{
  "n_layer": 8,
  "d_model": 192,
  "n_head": 6,
  "n_kv_head": 6,
  "head_dim": 32,
  "d_mlp": 768,
  "vocab_size": 2048,
  "activation": "tanh_gelu",
  "norm": "layernorm",
  "norm_place": "pre",
  "norm_eps": 1e-06,
  "positions": "learned",
  "qk_norm": false,
  "attn_scale": 0.177,
  "bias": "none",
  "tie_embeddings": false,
  "parallel_block": false,
  "init": "normal",
  "init_std_qkv": 0.0361,
  "init_std_o": 0.00901,
  "init_std_up": 0.0361,
  "init_std_down": 0.00901,
  "optimizer": "soap_variant",
  "lr": 0.00531,
  "lr_mult_qkv": 0.7,
  "lr_mult_o": 1.28,
  "lr_mult_up": 1.35,
  "beta1": 0.95,
  "beta2": 0.95,
  "lr_head": 0.00969,
  "warmup_steps": 200,
  "schedule": "cos",
  "final_lr_fraction": 0.1,
  "batch_tokens": 65536,
  "seq_len": 128,
  "doc_mask": false,
  "train_tokens": 154100000,
  "steps": 2352,
  "dataset": "wikipedia_en"
}
Each number is 128 + 24 x the weight over its row's rms, rounded and kept within 0 to 255. Layers, rows and columns count from 0. Numbers have three digits each. The size before them is the row's rms in percent of the matrix's.

# up: layer 5 MLP up, 768x192, rms 0.138, rows 3-34, columns 0-95
# down: layer 5 MLP down (transposed), 768x192, rms 0.108, rows 3-34, columns 0-95
up3 098:121114123161113099094105089092128149119147094136129116091126162175171131158119071118136136142090132119155127179135138094168112103165115170118110107119109131104120126162133126116131067143121140143148156136167108076094145104142105139128095090085112168163106155150151135121163179130109137111
down3 092:093134122141134118145140154129133106136129129120132140092132145163186167139162130117146121097097156123143102115124124173147141096124155141147168125150152134169094185128090196117117126129171108111152158118138145139162143094141106109114147143144141155142140120147139059172166135077075143160
up4 115:142186156140111139133110160152111119156116112099127126115149134097122121086089122119153138137166128085134127123149100152148112131101127101097124076102116112115132179107142125131117099125081095102152142109139137094180145065094115117112154086129115127127121165170119103113146127121160092107
down4 109:123154145139083120131115184153108117154102104097116159103169151135158119074117121134135143096087126108135128086111126117130113119141112124181130088184115149122142155145134124099136062134125122114144076125119133148105168107108087135076082132132142136129097152107131148160142120118109098154
up5 107:195144132183088164102123127121112129124131123147159100147099121121120143120088183104184095103125117162105142160130170135091135112099172139129159148114104145159095110163080152136099089155149109129140143135144157144125110131133114124125152101128126115126144146151151109143139105148131131110
down5 108:118135153117159086117124153143116158128117144165132083122143126134123175109134172148120141109146119098136119158063117091123144065113182124079138120110098152151122112136118124110166134157153157120131096091119114094138170182158094116140118122140113143189121143096074094158104118087157153148
up6 097:128111171110121169131107178139153149085128153120093131160125128127116149137173122117094144147130160113134100108180120127130110130167134144144108130151125104115166117125161092068139121114103112134124078139169143120108084125124097137125138128191142163143101146120156111130178084117154161140
down6 087:122148140148134141121105091127112093099117122147114095167136139138126166127110084135116109109169129146144135150101130145110135091088145106157090127144155128116091121125144114130135159155118162119120106137162123114152105152142127157168127107088124122146136142125128050163109133126166095088
up7 090:138159133120065172148127111105124081145107067161123162131140097103155122140129155115119089096114143138114122128120112098143103087125100157138153104129114117094096122125114120119120130089105122125122076130114171140147140136114106157178149122157110067092125135175146119166146118124152147117
down7 101:140092148138141120144156087129120134129144109140174153123154120096121098150102140076115139097148098111120138140159106104128060116126110103129114118109105142132074103125134150169101112129130101117132106112121137101123104145177125175116125122109136169129133122114105103116141127086166070130
up8 098:109132150163172106127142120131130132174113192112125155135127126161141094131137101121116093159145117149176109105144087119147117144120150148151151100120129117126176101163129165207120088138130138103138118204111123151152163127134129095089119120122119109078116091121109133145139132127145111159
down8 097:141141175124128135106119126122128193108143111134112148135115125132133114121109128103145120134093132143167155138123130117101172121141091124141137091153080109105123191141104135150126096100158170153116164149155125155141130109170140154094119118165121134123160183142130148111140149138134120093
up9 102:109101124076149149146170130091139122139139090104128102148105106098157148133135137165140145126104152123137135115131102145123108119122118145128145132126174132047119151134162135114173141110137120125108117119158098103171078116104106130133078138130112115122160114154156131124113177159119152095
down9 092:116136157144099138148155189162140138122162133120170122115154110159111145094107072153128077100148156125120114165151136108128139113131131139118135134159127112149179146126113123129115111099108130135163168133086138166150162119114121124087119095163153113188121150133140163168111100094135120126
up10 111:130106143168117138112168128130123153157130164123174125116142143129115110130126132159149146147128126129131155094109116122131121126145100094153156138126139112154116128144155124136120133068158148124154114121164124127110114151175101128133175135125150104092097089173159122098134122115103130164
down10 110:127134192151123106143101139144120166141139148128093133127115097124094143119134181096131107144122105105137110093151160116151147137112144133157184088124136148153136096127114117132155123098185086139146132121168115098131125090164116124156170114129165170151137075165135119108101117105141131124
up11 099:125093128141123085151110183143135125159100135125136118161155117119148125135105147143096121154142117123118127163142131085092096136155090144149116186150124157116139205126139147118172141108139111139137170144139108127165078123137143112120138128134114094125155132195116122159112126212131102124
down11 102:124128152133130112117137119141120109139145126110072128115097128115134128104121109146131106146085133133106149149154144117153124125126158152111133109108087103150114078115148075164109153114191096099172103124088139098168111126144125072136090142127124125095125105151126137072103113128121093069
up12 094:126132143179101132116123133145132109135140113148106146116150149130118116109157113144139146112121150143082138130111142130153100139111126174084117124087194116100091069152123135164142145123171112139136134168151132141078105127078102108128131151155138148152105137134091149159104131136140158089
down12 093:119111152148119164126134169126108131096167097139132141132132149105071102120134138122099154121109118160135090151134159106111106110170138112134143149099102118123128128163134093081109115172118121095159170094163153170127169137137135143146141099159136105145114137148122103110144129117109104133
up13 094:107084125143090118136097115154118095129150142127143092110122120087118164129134149139129125138126161104106156163107081131138167196130109143137110153183090085115093154138119091127114131125155135101131177120132136149124120137120146102122187123100128112128124144143110164137162125121096137154
down13 078:116091219139129092110147131157146097130168157111128154131111153150144086166098119098136161126142127118118127170130175157133091063112153126090135122124109144100139146152108147121162123183121116142151127107135132120162143150090108119186085150170131139111132138141121099132103114110155114127
up14 105:131141122182123146089121082134082068141115149152118148139108137155164150141094115170146115143116145137131114124187107080177153137144086107116144132101148109131083155150117131144175164084111096187119113133133186159146137151134114125154122143092132104159123121101106142108145122115125125131
down14 102:163155136122147091136073146137136158154143142178115170157111100153149131123125125169120111098082137128133114175146134116124144125142136092119155111135158133119121116152153127137100109082127136109105153147113148073121082114087136119151102135131151090132107174093098072201097131128150103159
up15 100:142108108117100105159161162101160108153114138157119157105123167088125111104121101117153119067134162100169149095126081133112082112153093113114118106153158154136109102111097120151131150121114124111137113186107123115136142156148136115105100117168120116165140159142131110133122162115131153116
down15 104:182147083126104139133095095080114120161170101161093098106132124071108092130142095116163145108166107091103108158160186112177154084130143168117132075110112141146111109133143156129144116158128136126146128129137108142127089133157147115135149082108127094113144088123129129101119173118149155117
up16 096:138099124141086073141111118146143113149145112122162182131128109135137110156167108138186192154109101136136112104160098134139152107151124144107121132184137149129159123145111129113168147111094145141109130081135126129107101117152108121136110099086123161117176103152183172142157100131127149130
down16 089:120099043133125151120149144115129115123155165131154112134136150122128142130152100117138117142127139104110122117121134175089133122111122133134080143103159141151108120094146096123092100132106107136127145107108159118157097152195115128127138081122134148134121095125164104082133106116145145139
up17 103:129121142135076111172169128153170143081122089114112171160141117082137117112152142102119113118132119172104127144157112152133176133118098126112112111124096090101134157127126180119120097152125100104118101154099091141102119129097093083137127090131153110140149133142125088126138156116124155078
down17 117:118117175114102078082139140145097136119139120094126121142183126120137172125116133117090164146128118144087129153143138110131126148094128140151114107159107106149132105128106132123137132135123145114109115139144145149137132131146139106155107111128118148148172107160163107165127144138081122118
up18 102:150112127105125179156117130153206085147145106118129074079112106069121124102090110113133134083102157129184123123123102130172108109124131152085134095116164144125143112140129149142142106128120122120153120133152109162139083133104105150153124097126144163105109095117112123136109123114088128141
down18 096:118143116153097115100130117116129144119149132126142167144127110136125179126138124147089133155143155088126126137118119104129123140131102136114139148149106144160129162127158075069140108110126173149117114134104195148189106131108134125176122148124144120157154129132093098148116132133141137093
up19 104:139109125157127120116101139139127146148116104116147135143093131104129082138134116112161134122132133135121136151138127165118137108128097133120112094184153087133142138146110143119178172118157110126121191154127127116115134116106169101163139139164133107115129140138097132084141173151117163113
down19 102:098132135139130137105125098128104118110126123083121124105079160111111165091159102148129166130111157116167156148124130110134149144112124194116142142105149102158131161151137129147106134122091124158139114094127111158104122120115126124139149094143164140107146172122201158139131119107088134099
up20 097:104118118101152161102118125118113162109154088161095089109112145143146114180130100142110126143101135160098132134136082146088133115123132139121116109133171121101115178126110140130131115137087081125163151096083082134121109182153107095134148106102103113120109160119077120114110115148142124147
down20 094:153159092142145133128150140071145141154133150085125145155138100126136152172132114138097147100130125114124113120155122125119108157139103114137112143176123090196150104109095101128146155089103172132106100144150171152124116118123147110099138108149144085076086128124117149131101092159179144113
up21 104:126138119121126140126158155127145115167090139101116136137137127143172129117147095149111106117156140178140117097134101114104099133144094108142112107151175123121118133091167111142136104133132150125158093124095118180177122134115144127098132132153115147092171088150119120146108129091106158195
down21 102:154172086161141154119088114103120165112107130137113104138144112123135117120119148055142151104141085155105105097110093130130136124134154133140136141099116142149125091119150123089100111101111140112121156085170128085145087122135065139135150113135114149103149160118134105112132110112172128134
up22 104:148116133125165109113129160157093159126126141100116122109106138126152122135144093127112130101110151134124133111136126144163118103160092170118086125068154114116116141124099156146116166098135149107168151129201112130121127152104114112140148169114133137097134127129121153156159142139118134151
down22 095:119142113129112119125112120118148086117121164137144150161144139127112119082129111173168111168105167112157119129119183116128099148100130182160124143158118101102178127116109148107165110121154142150136127145097145089140178078129111137165156106108137107146137169151104102081122128100096120114
up23 088:142136106123105135138097152127116111140135126119153071141087075179119156164126133157141117157122181123092130080157139102143096104128158148114144144131133093138115128111128119084126159108105147131133133154132090150095135089179108129108145165110084112105106127118168146125126141119127139132
down23 092:118173155121124138146125158103108121129098093096152145114101118129112159128166105107080203134130108148126117128135127146108136118142170106137094133094101100141157160121154185121114097144107153133117127119161144135123114159155126141125144153092107142137152134144164105127122171167111149092
up24 097:135126137140198077117154120162123138128091147129129110150133153125137104120145107140129121078139133131136165145123134095135137126149139126143086126098120117108175103127118137116121152136140170117119088142163089133132153120134090122146140134162160136149139125125134160183159137113122141120
down24 098:113103078167094125121123137110118103129169154125148122129133112162140148129153127141130153120097124127112121117092115137115092125133138146119145128101122159147090164139065108134167133160110111152113174142099138173111094107124123149145080157118110126118126100135135123121144159123147095127
up25 106:067117150138144107105126124107152142125143146113126114109141128125183113138135124161148118119109151152142106113107131150144122166134171084141151109104156095138160183095161135122129164143090102106176108114091114119105158121136152174149092132122141113132137160145113086136184168100141144125
down25 099:170105111133112145118187143134112138113147120177122114091109156171162133124139115154163148117162129090113116132127180125138134129107161085157124153140141124123135153106146075154105134149157147132145096124118137132078150146181092118119105129103166139157137163125154146134186133144106141111
up26 097:098106161125092113074144133154106119155132153120167143134120148104108137131111130111077135119141152158111161143157170120108160118142093130118135097109154161113138128142077119126105138119094132106087128131165140143126120141121111140165145119113159150113112155168135173129106162136112121145
down26 104:116120124133129114132149143116126118111130159134126101158108140072100119101146088093140131137108158117107115165103148100138158114109126116135082104168150145171117125101120106123150156138120138130155126103144069087157156100150109153126169140128169122133126104108154129126078106125179086110
up27 094:159140124120107142075111112125156134154121108127158093147125161155104125163145102142140098181120138144183123145115164180097084092131151130090094136129136123131154138147078096139149102141129134143150135110121131128150130127079121150135140157134167131136102124172119138120102100117118117144
down27 089:140148137130140110118163152123105109106096160131106118150126135104173090058124117085124144121118097126124124154112131123108136147124112123110129119131151114188063123090166138132159157124095158125082122140109132133169103128140094168156121125106130065125141117122126151094111144117149150109
up28 109:114114149100166136155101122162144182126136173134123119183119127154112117128098103095152126091151076090114089143121102121113129104085098115133142140094107135122139140117103140108175112125111155130105150132156106128158101070113129100096115130130119126146104121112128116125127159119120120153
down28 096:107134201124091157129163104104128072109119138107116122142162075134081104105155144092170150122134140149121183140109138147155093148138157141121105121138173139107152150149108157110093139154122173144112099071114142125104132158162114156120116080114077135141103133157126112143117112115108141120
up29 097:117132114139133080122109104159112165106203130100115173162117171145126114161105132125168127114170155113108097131129166107123096124158100153104066099101149138146098144147087126122075119135169166120160126102120148101140098115117136112180155166126132136129098100110130105140117087091102089135
down29 094:134153120101117143112091086107145138123100138164123129147137146111133082138098131157081076114152137129090112102117075110176131109119126113126119144145150137110146157115184105130087098123134126097108165142158103125159133120140134154091151134110124095122097108148151119142214133099164158118
up30 097:152135138125116150159110141133143111078138165060161151143123110130131104133143169111157135128112155135109138112133121106131136176138154138090134173139101075139113126128086142105136158134145145072129135113137063136079105147110102125125122132111097082125161157125117133146093113115090074116
down30 101:148111213134158150149172136109101115122119115131116104095149094146104101153105146175086084169077116132125116122101136109125179148152148123132122133108148114172154147158163143108125123129117117116106113155109145111117134133106123150118137123086101110120100116161138102117132129111127186120
up31 109:157117085128121117128118165103126143115131164134120132110152105094152129175130106081204130101085138133173113090146069092115160065138125125077151185097118186112123145173129097159175135167122072133161142157126084129127129091128143112128126174133138104126123141124120137148134147136133181132
down31 104:131110151108128125085169113094135137095150132146185160176167145132168140109112093126113096128132112146101130170145130132145154152151167117097120088145111119123107131124182139122132125149172155156117154130124111071162149147124115135148097162157100146107107135112111129114115134137181146096
up32 112:176147130131102145151103181109119136097136104159114108127142105157126157131107150126132130134153150100133121091120131143113120131122100150090107138140129156165129147140138101107161104121140096165178112104115113157132163128116113119114132138076082144096146161154122119134138122126148114114
down32 100:133120077123173119109081071133144123118146128160115144124094119143158110186141151141120110131156103067130131111118140140148135142131134100143094163119115147113126123131121103142110137146126159128153169152116137131105157129107112107119131153088127113139125178113118113124119086142134083147
up33 100:132103150181134132119100154159148114106097148112134131149091128121136131128138119079135109161156142090154118096122174145076128103139148132125120084112108118092158079124147153152120111084121119112090103105108111114144173111111107124141127109137142146165101128096118146132109134138133136142
down33 100:100115166153075128143131131103142144096117143107101132132139092064098132100130145132181152149102134127123134132154089106170142132111144084134147142133167102131187171123145131132135132168097155133123093062132131123108083143123086138162150121138112144110115128129139103150140156132178160126
up34 090:158110145102206167117121123122121126099160132117146154132165141123128111189115174109121131160124135097133112149150145112083123116099122160164109166164107157082144149139149130125073176180100127123132124139127136130134139134127122147106129105130147149114118113119082161129160110141129121154
down34 094:147113166146131115110124090096154150136069130098164091147109134127123159124170123163136128102141097144110088112106117128078111100128100119130127124115132141129118134133099105131121111138134114080129145109127150141119112145123162182151161185117127176148082160125080100156134113159127123132